config.toml
n_layer = 9
d_model = 512
n_head = 6
n_kv_head = 6
head_dim = 64
d_mlp = 2048
vocab_size = 8192
activation = "squared_relu"
norm = "rmsnorm"
norm_place = "pre"
norm_eps = 1e-05
positions = "rope"
rope_base = 10000.0
rope_fraction = 1.0
qk_norm = true
attn_scale = 0.145
bias = "none"
tie_embeddings = false
parallel_block = false
extras = ["some layers without attention", "local attention windows", "shifted keys", "gated attention", "value embeddings", "hashed n-gram embeddings", "a smear gate", "an embedding shortcut", "norms scaled by depth", "capped logits"]
init = "normal"
init_std_qkv = 0.0212
init_std_o = 0.0
init_std_up = 0.0212
init_std_down = 0.0
optimizer = "adamw"
lr = 0.000845
beta1 = 0.9
beta2 = 0.95
weight_decay = 0.26
lr_head = 0.0052
warmup_steps = 534
schedule = "cos"
final_lr_fraction = 0.1
batch_tokens = [65536, 131072, 262144]
seq_len = 1024
doc_mask = true
train_tokens = 868700000
steps = 5989
dataset = "wikipedia_en"
Each number is 128 + 32 x the weight over its row's rms, rounded and kept within 0 to 255. Layers, rows and columns count from 0. Numbers have three digits each. The size before them is the row's rms in percent of the matrix's.

# layer 4 attention query, 384x512, rms 0.0328, rows 246-255, columns 0-255
108:141106126184108129128179093201116136185074154116136127142149168152057187120179144194125135110087114123136128098129158101105130117154081169167175173102132091108205152188178163123079122095102163126134106161144109202185131160082134111157068157080121146161141086109136171015143121113140161160071109102097103120168101106190089120119179109140187098098139123113115151164132169059148163121096127201129126188099090122143128107101098131115138098112084117148133102088148160114121113165127141140126084116163161143171168169086097072116119097122123137136049093148086166131127105145117145159157156046070116163170208141162206103107134121108135193074071164120134121177096163156135127173170116084132083162178115121160141075091150150052097136160076147131157107123166185153148136053115111
106:146119076162115109106189129158161149130179118137151141091162187126123140107115127206136121088125131188133123099124159110121126121099131108148231159144139098147192089176171125191149093134115092121109080136167106172169119197068089137135127179096073146152106118134147138064175145145127106144074170110062113069123129184153076129146147092129175108135144107089105149193116172083124161157119122165177107170094146125098112162132143152130130126146137164151213153088154142073141138097137132160180133152171153122168197113106097055100134081166100163145084122139129135138145127144133172207188184104109158103093160094117202140125159097170137146083201125096172076075106184126159105182102069174088154120131116099146126129072157138182143096147137132162154147175118148172139151098129145
117:144102117126167126104239114220131181103132097180166118086193173174102153108160125132084144091132165159178167112147096077144134094122166120152133076146104148111157212122140098023116141081096191150135123109114171146087102152069126160122188120133099138138115137166139136129103174121130098181107145171133120094079125131217145139081123125108118183127141101097176183207153163099102158124110101153100154164123126137118119178087127146157116114179128099134164151142110146155113117111098148187113153146110159165106131173075094093127132136128136100153104216101121163108095120125084106130154113155095120092142129104133121108123140134120137176074122149166170099071114107102113164118140066103127164183144124021194075148118135158090105188148102168099138127150147100138203102074109163
093:172110166104124127150127094126106099202050167038149144204127093160132125112212164130123116082123158092154165093096158089117075146079115146123091085170142056174125173158143231083105123094085130157091165169141113130150191080148164087114081107122140094110163126145142083112089157090144173138086146091189104146077128178130100134124177083158140150083127163114114090079177127117127139135131120149113132163130112166126132140113104158153109099200119148115188097154109142091114081140090093165030107117104172164104116152126156148074111134130144125109103097168106152149116207112145113106103058145124100174155157137111054133097108166130090147121121105122112093143125142177113130102125115085168067086141149146188127076116114155083149135144091140124118100160134158159075104139095135
106:071155103136168132104138104140150160166168111176188116192116081157086121090069127148167137155139168111126094069134145156104099084103127111047135097136154134149088111115143179159129132131107123125150125122140158117124139111108100121072107119163169121149044101197114120132114152108040109082081121141088123147102119169120120155083104088154098170172149114148118138088048109132056160186157158119120105132143140194115142150158140124088118161145108163179193186141168155128159092155119088115160106146131112129080086112111148100112134136084135100124166136120116129143121166125115183187097073149126162100103131151078067146121136081115112094126164103110133127117172095160101088062142138125064125115149131122118129117167144165111097132117109065134136167104128050140084112158116129
112:167176126082143119167100208038087104136111112123163103085130137075137100155172118126064061128197118202170171142160139134206186167097089126094095121092116162123123178147138053119127121113102130174117120123114104146124133161155132149182184127175095136120156118158047098113145164147150081110193112157159125085130137072148127141193114167147161119078109135103186105149103134115095096127095139110144147116151143109103117163102132163180145145132116114093135085093143108079149154154190108204125138181132167091115176095145126114140135145147140141113128151165197158128131135097168090124119154192141080078184104140153069159104098167123095126149214169112165129123100151065158155158131115142157147103133141133122136118137111149186129122079157199137133141155102142112192051142155119
092:123154181082059091163132108127090129144062129097104158156142083116134144111204083116104152099110131117084089130141108135147116140087130140132120122143193098098149138145101179069094105088137192128207152158137178097143149144124120145141158105143163108130144144133163099088168113081135137179147180150154101132115088109138128075166114162140163099145111141137157116069143141147165149095098131096174082101095138117195082178140110132133139145162158118072086095164093159132163084156138181203092143076161174102102137137151110097102120108172168107108074116137149171121082147154107059072116112105134063181150114107169170148121130194135103137131128121191060118164113171176117143178179152128170140166131111076165132103087114132121100175155107166112128085195214157101163102143103138
101:106137146097094086147114148076101167150136051147060119175090086051084095104112057118109130177118135143082103145138107149134141163124088105173152170135164140098111116125072141112133071109112100146128138126046163117107079114128103110121192164074119112122096143114169052106188113121079156079182111099108087152130101153138177163088114180138076119104167126126120106121128120127142128127159118119116154061181156179182139170183126129103143028171083109103145138174153153156110132119054107109163115113088172086118125064100206085086083221123156091088115114142190122117125118115112098107099168140107112170094102109138048126110136118185075157177142084146099131142125144191069114150111123111082100067089114118089124106135131141133086113081173137145126155137107172070107085117109072
105:150139119158154152150101127138156139152147164106194109119098169163114132209154151115170121078112175088042143108068161092116154123126109202158042146146141162139096151136107090156106177124152123095076094122116096138132086052138192113128098167149173142091143112055109151173106117143152165117139145156188135158148122100106114147093108134183086157103128094110102137078128095152117144158193096170081079118099073056148163050081104099143142092118119080130085139157138119136068139129137180018144147089140084212132113094133129150186145123144114133126131159119080129072119110108149132115157107150140175153125125146152133120088080106128185092066112137081135116108109108077122090159112150101130178105167077149123099111176106114123129148146143122133093070074130061102105173114152098
096:129203179112085132121101105109083117139103103137105142161139064133135134099131105138059102180146073150162136136139079136132100107118130123135134107116101126062130105111163141120112081138154136117167184191098142129144143164101097123091126119085125106107084113140130105144101074113103112131170160156098122085124148144129184047146102197117138124160089165124142133135138123103111105113175088100156133058198141115144120161076108103125117216073136135135103137131093120102142099104177064183129096176129159097069115136148157132051157116094131140138163083143151087059116144124113099101049167082176103171128101190088120098141146159132109105146113136233110164115137148130119109120205134127107131095136129102121132106153136146089088182171084185118182113157161168135122060140092110
# layer 4 attention key, 384x512, rms 0.032, rows 246-255, columns 0-255
100:105135121182102144128181129164129125179109136131110172183123170161126192132171087157162133091089115152153120123157136129134106087145113107129153158087163163146187147124173114117126106126063160135123120170096131146123134143130152143147100107077122196131172046154127121096143145143171128115148160169129160101159125168161166121077124115139170139113125115104147123171113205126097163116113156163081171134128032079097103131091142142164114115091129111082110115154110134175100131165102158153122110183154182158112125127116098155151135103134129153143071077081170179099141124125127111132122141102139122109145133144143155101132085130127106184062058159139174145143083147126150146190178118154140063125190147134054164147126205089113089148122117141159129065107166145096164087145072148
110:081129059146139083119140131176117152139117186215142187125148123175146116086127107192108134055117134158156095140148138157104064144112124076133205171114139148145131151101148130199174107113080133134084117155120133170172137173102092208137101129119106167119155140170139085080133189107132078084082128050067122062173129172141111096139046078126161109114169090155108133138072146147101147169094148093110143121090120115111170141101150128155123101113116186090160183139135159093123136102146170144108087168145169103170135119064076096075105115150119192138116123073165156084124158077114120202172153158087116079074087145085194104170141123163141180084121119095148100122090144138144147140164075179103182097151128103086118133110152089173120085175114102128122117137105137138133097166100140
105:192078103138160096106173144133114185140110089130050147091175148159131065033107082096124136039102160129131133098091093188120163110113151115169129124129164143119214184109141084108112114078098142175110119048125107094095119118130130100147122088161121140096140067204096133117150118156149058108114120151116067124069149162141127144054074145153088176143240080176105147083101179118107115110126060079130174159132122117142121160159106128168120119140133150088136173193102133117126111094130150149065146114087109141156137125141094139180141115145131083121121165142126159155083093151092043132136110139137119120124131117137155108131111126151128148131090141160147061105091101118116146188147049127127112143141161045136080140134167138098067167170080158099171102137110094103130087112112140
111:179137177159132113172140134146095113115108177034139117105088150140106140126118073082084125120122088164123174133146154124149136183107098116065088118163177108196190127113096108052120123133096127086100190117162173130106134153185142139156084091094179075112096084127178106121095141107147142111176151119188150114166169168150155109125161088098138145079128133147138143101129166110130149101131136135100108189108076104173141088069167147193123129141149096093132082171132146110158145153123143126113127157143120196057091161113131157140104170129156156149102170097143165154118081143093082081103121137202104110170131195110065089065119178113075183145099184127123107147144153090119152140129112164205126115156161121142144203196115069076148138086123145162091146077175152100151084113094171
098:153154091154150153102098133106106191157130087144162102116112087106113123104115115168073176146112132129117138130113141153086131122129111096082111093170125132110092082159096156137179125141139173100121159104191116138180176145140081113091125116140139094108071147202102089119084171139113182120074115100120137147087179140130123087126104081128127154149124169122120108116162086039082143170110162100101109122108139172175138116103160087126157168203148204126157128097214122113154080117144087103195135129138074101058094145103139169080088153117068181147154190187123099137118165091097175153071088150120138124122144153020113141143155063124128098134117111132108086177151089149148103110148148127141174160157157122171166092172110188137151131148121072125096188124115132169106142128130121
103:118151099083128085172113160069147137075124110055120184092096184120162138111181159089103075092134109163142111119126132153180148100099177146127102159103103179138143134120130148124108138160098060137192129154122111172075109092129119142174191158172107125178139159095091135121180153127111014103189120188174146025138130088124149145167133133197152119059085136118098128111090147138123089118137107114148131070085153077122153124132132168112141094064117089099100076099149172122101157166157151125128121150072148058142155094156117106142123121114132109121093103115124207174173094136133091134178197171138078085138078115124123128111126189150139112135210163100132124107150156157098175153098160141139095098147105153153158190162143140139122152106134208120122147121094092081143050140124135
107:110153124043078081221162074164184055119164170110149135132074185124151140190145139129115175100147135137098136156146121101120153095134200181122088146173187108122206145071115141088097081184153163107215125158149176074122153134126085148149125114113125129112142071062148141132108105092131121183094203169162118186137111115112115141179183145162106058136134115096133126156152166195073093088129213089163124096127070049150106169112095113106138137103121062082110144143084150139132137165129148125138156137169130134133128130157148127145133099106157080140072129143102133146115122123174107117203099126112106139132096085183131092086144200132115183107152158143105157092095162162187153103116129108096151112206122097165126140102142110134139143111144188113137085150183124101092154113114123
115:074174149119111209100076172100117170122146059127120135125102077098104126162081118102117126221131089111058102182135126133129131112097154098115143109158162094142020124101103181131137096202144147159153113114068208121150137098109138083058152147133094090109079141114153108113175096110086126131161174142133102096156154069084105090134150168149141131124147189109170068142120096109091057101142211128168086055182125172153133136142178118129138097100070084198140114104127133115117087108090109143177092168123168114160107095109194099069136162093131105076104121159145109166133177102158174129119112143104103069127100104158091132157145106142141125181136135114081156140109120148053099106114117125084130097090145100152163088125117155134148133101141150103120159193156136105100083073132137
118:135130162210118176083087143130125153200123139152111094137180095155112130127129129103150081124100143084062144157075096056149133097077141198142109161134188159148106151160133081142076150066099141136069089151131113160120175067135179105159105093121154137115164100100107108184148107183191211135138132131148114153112075140132116137118120121152131149102138071127144157099109115097160182137138091132098127155119125152130171117156095107157087058135122150130105092154187116149116123133150171098070146109110124214098122098126145172193160131124127119111100143141120138103137065112174128120153142172130171168130112137147073158111034091137141114125162155105146162136117125130088102165120114081149128131116092154118154120132101168081147201092133122133103080057108094122120153121142139
117:123156166069078140128128092092142119132174087115094132199128165086129132148130066110097148165149091150129120096134099137118135113134095125128096099153142112124086080137112174143144093162185123101195171150106156104127102125104154182074097147161126142143111092092113174141140126141093128160149149170129100131117127100083116134174151176164123138160059134115122098203184144131075071067144123144141106105184186076155111137104099142121117189086135110129173153076089127097079128133116127140146108168139130057119179104224114126097164092098137100169136059173111037145108158144125163143107137127150121180142121171152136195116151132112142103116185079187113163107115139147114137124149192156126111093112140129145125102168108161135127100121122141134186154105119168142121131130145099
# layer 4 attention value, 384x512, rms 0.0313, rows 192-194, columns 0-255
109:116147106145100145135123183114135138102122112142087210146132114126155170115162147115097109107146186075142059109122094144175073139103140134141211157118113140143091159089098096105139083138132134203123149116134123167146096125184092164106155114126118158146090153129110128101184098136111128167155063100175123118124097059107110107144137128134175153197196126149134149112120148124167116163068079081118166087115121158167183074158117142107104097118142125077113172144110117152125118133053118148079094114091175090170105128121070150163104123160161128145156121150167086065114100071125154114082171189102173048094162017125084114179128155174140085146136165120133099229150113142152185148113141165129139088093138151131121098186169118148177120163131135114082120137112130128151124080096143
093:110137204120215150140130120129140108096172133133113092116144154120129123114118208169110136089114132101133149137118118119143129171176125083123134099153103113100125071106145113101117114138145145172177064164132142116127156190129115126129165120136108120152127127115101094114161118114178181104055179127168162156124140144130145123137131109100075105213108139143163118142144157113155129149147163114162157182109095136140089130110123115105133144161100095165071094176095217153156099173168084141131171078119159146115103128104070168133137141167110132139162146126050062180139139041158093103163139094134083130085104078143144061116140095171075192129157137118109140200125096064212140131132124117091148081156181188124093122081115091145175122118107136171150164088126149083160124158124106
102:109127140115126123122163146122132151107125092121138197136124105092104080098182230126112146093115166082138037154127170114179100101116127110018136119164091144105194097127136172167116073122112106068132129092129136131108097139139148111118158079220131123121149120146118091125153190117139108098086168134179165180130104052161124140150135140120089154130163131129121068116153217064150114095140109066053169158084129173131161157249127103142105138125149109107106143159091202063120119194157127137129140084089116124128130133114046155098134108094109112152154206134114176149141129113114120129146133085148101124093124104131084115123120097137179137122110130101104117235146122118150169074083107134120133101169151173153114154121130131120134139134113097128047115115119157129152132178122149
# layer 4 attention output (transposed), 384x512, rms 0.0339, rows 192-194, columns 0-255
106:087117113163143142071129130169128167139085134156180091121156156111107126138114157150129135101185130110133127082156181180153166128121169206124089105126112107112149101176107097110099110172151121104174133129177119134168104142150142141139170149134107063159169123081124165160073183096162169122084140138111134179119147114167119091187115186158060130060100124161114069155125101163110150167199148127090107148123109164101168109148092164146196159087144193121102120094075111093155100131192114079145105094131148186046075150158127109128170075095136109132127107152117145174109079183154158097158096059090118150168089153158068088136162213059118097101115052116105140129119130108124107110156106112129111144119084120186162160080110112077045140096080157130169115102152070137180116124159100
093:140103149117067115172136117103173149097126131142125135114142168107083142094171140159139142127133107124129083139145117120114121066091118164161132160103107143173094151183151116180108147107120104114104201095134113107103130076129136132116122156119085092115106149080148132179149159125038109100142138153108098132133116076103141167147136173130158156133189137117083148133089079095137097141124123090127061087149112143124146092116146146190155131109127126069130180058123109135088111119114165132082055149122105102135155145174166119131104114106129112187141109117158159140114074146151132226083123162109138098119168090116149164125127173160183077125079125079128078065154161159091154121124132124196118134094083137100096154160123146079129144088135117096090138150054143105095175028199123
105:142114120136091141162159128126141134055131130152146110120150144114076117111098162088163122161157160124140184125076074124081104136141146119204061177117149109135088156133098132115123112161221125171073150101180124104121195101190128095160102134132138088142103134106132137167124126089115122122161137141126066137159183120065164133120184165129132140160148133180113099131201046179136083168177130149179097052148111155151131133116157122197153204114168152129131180113133110096125120105096106148110081109124160130183105120112155057181125123162105088133154036154205121135112073113127183116080093152178118158136153207106145124142187196120120066119172115131117104081089147116072148111099145111115126173132081171126168058109126127132133160116160088138107140155111113148088113113141155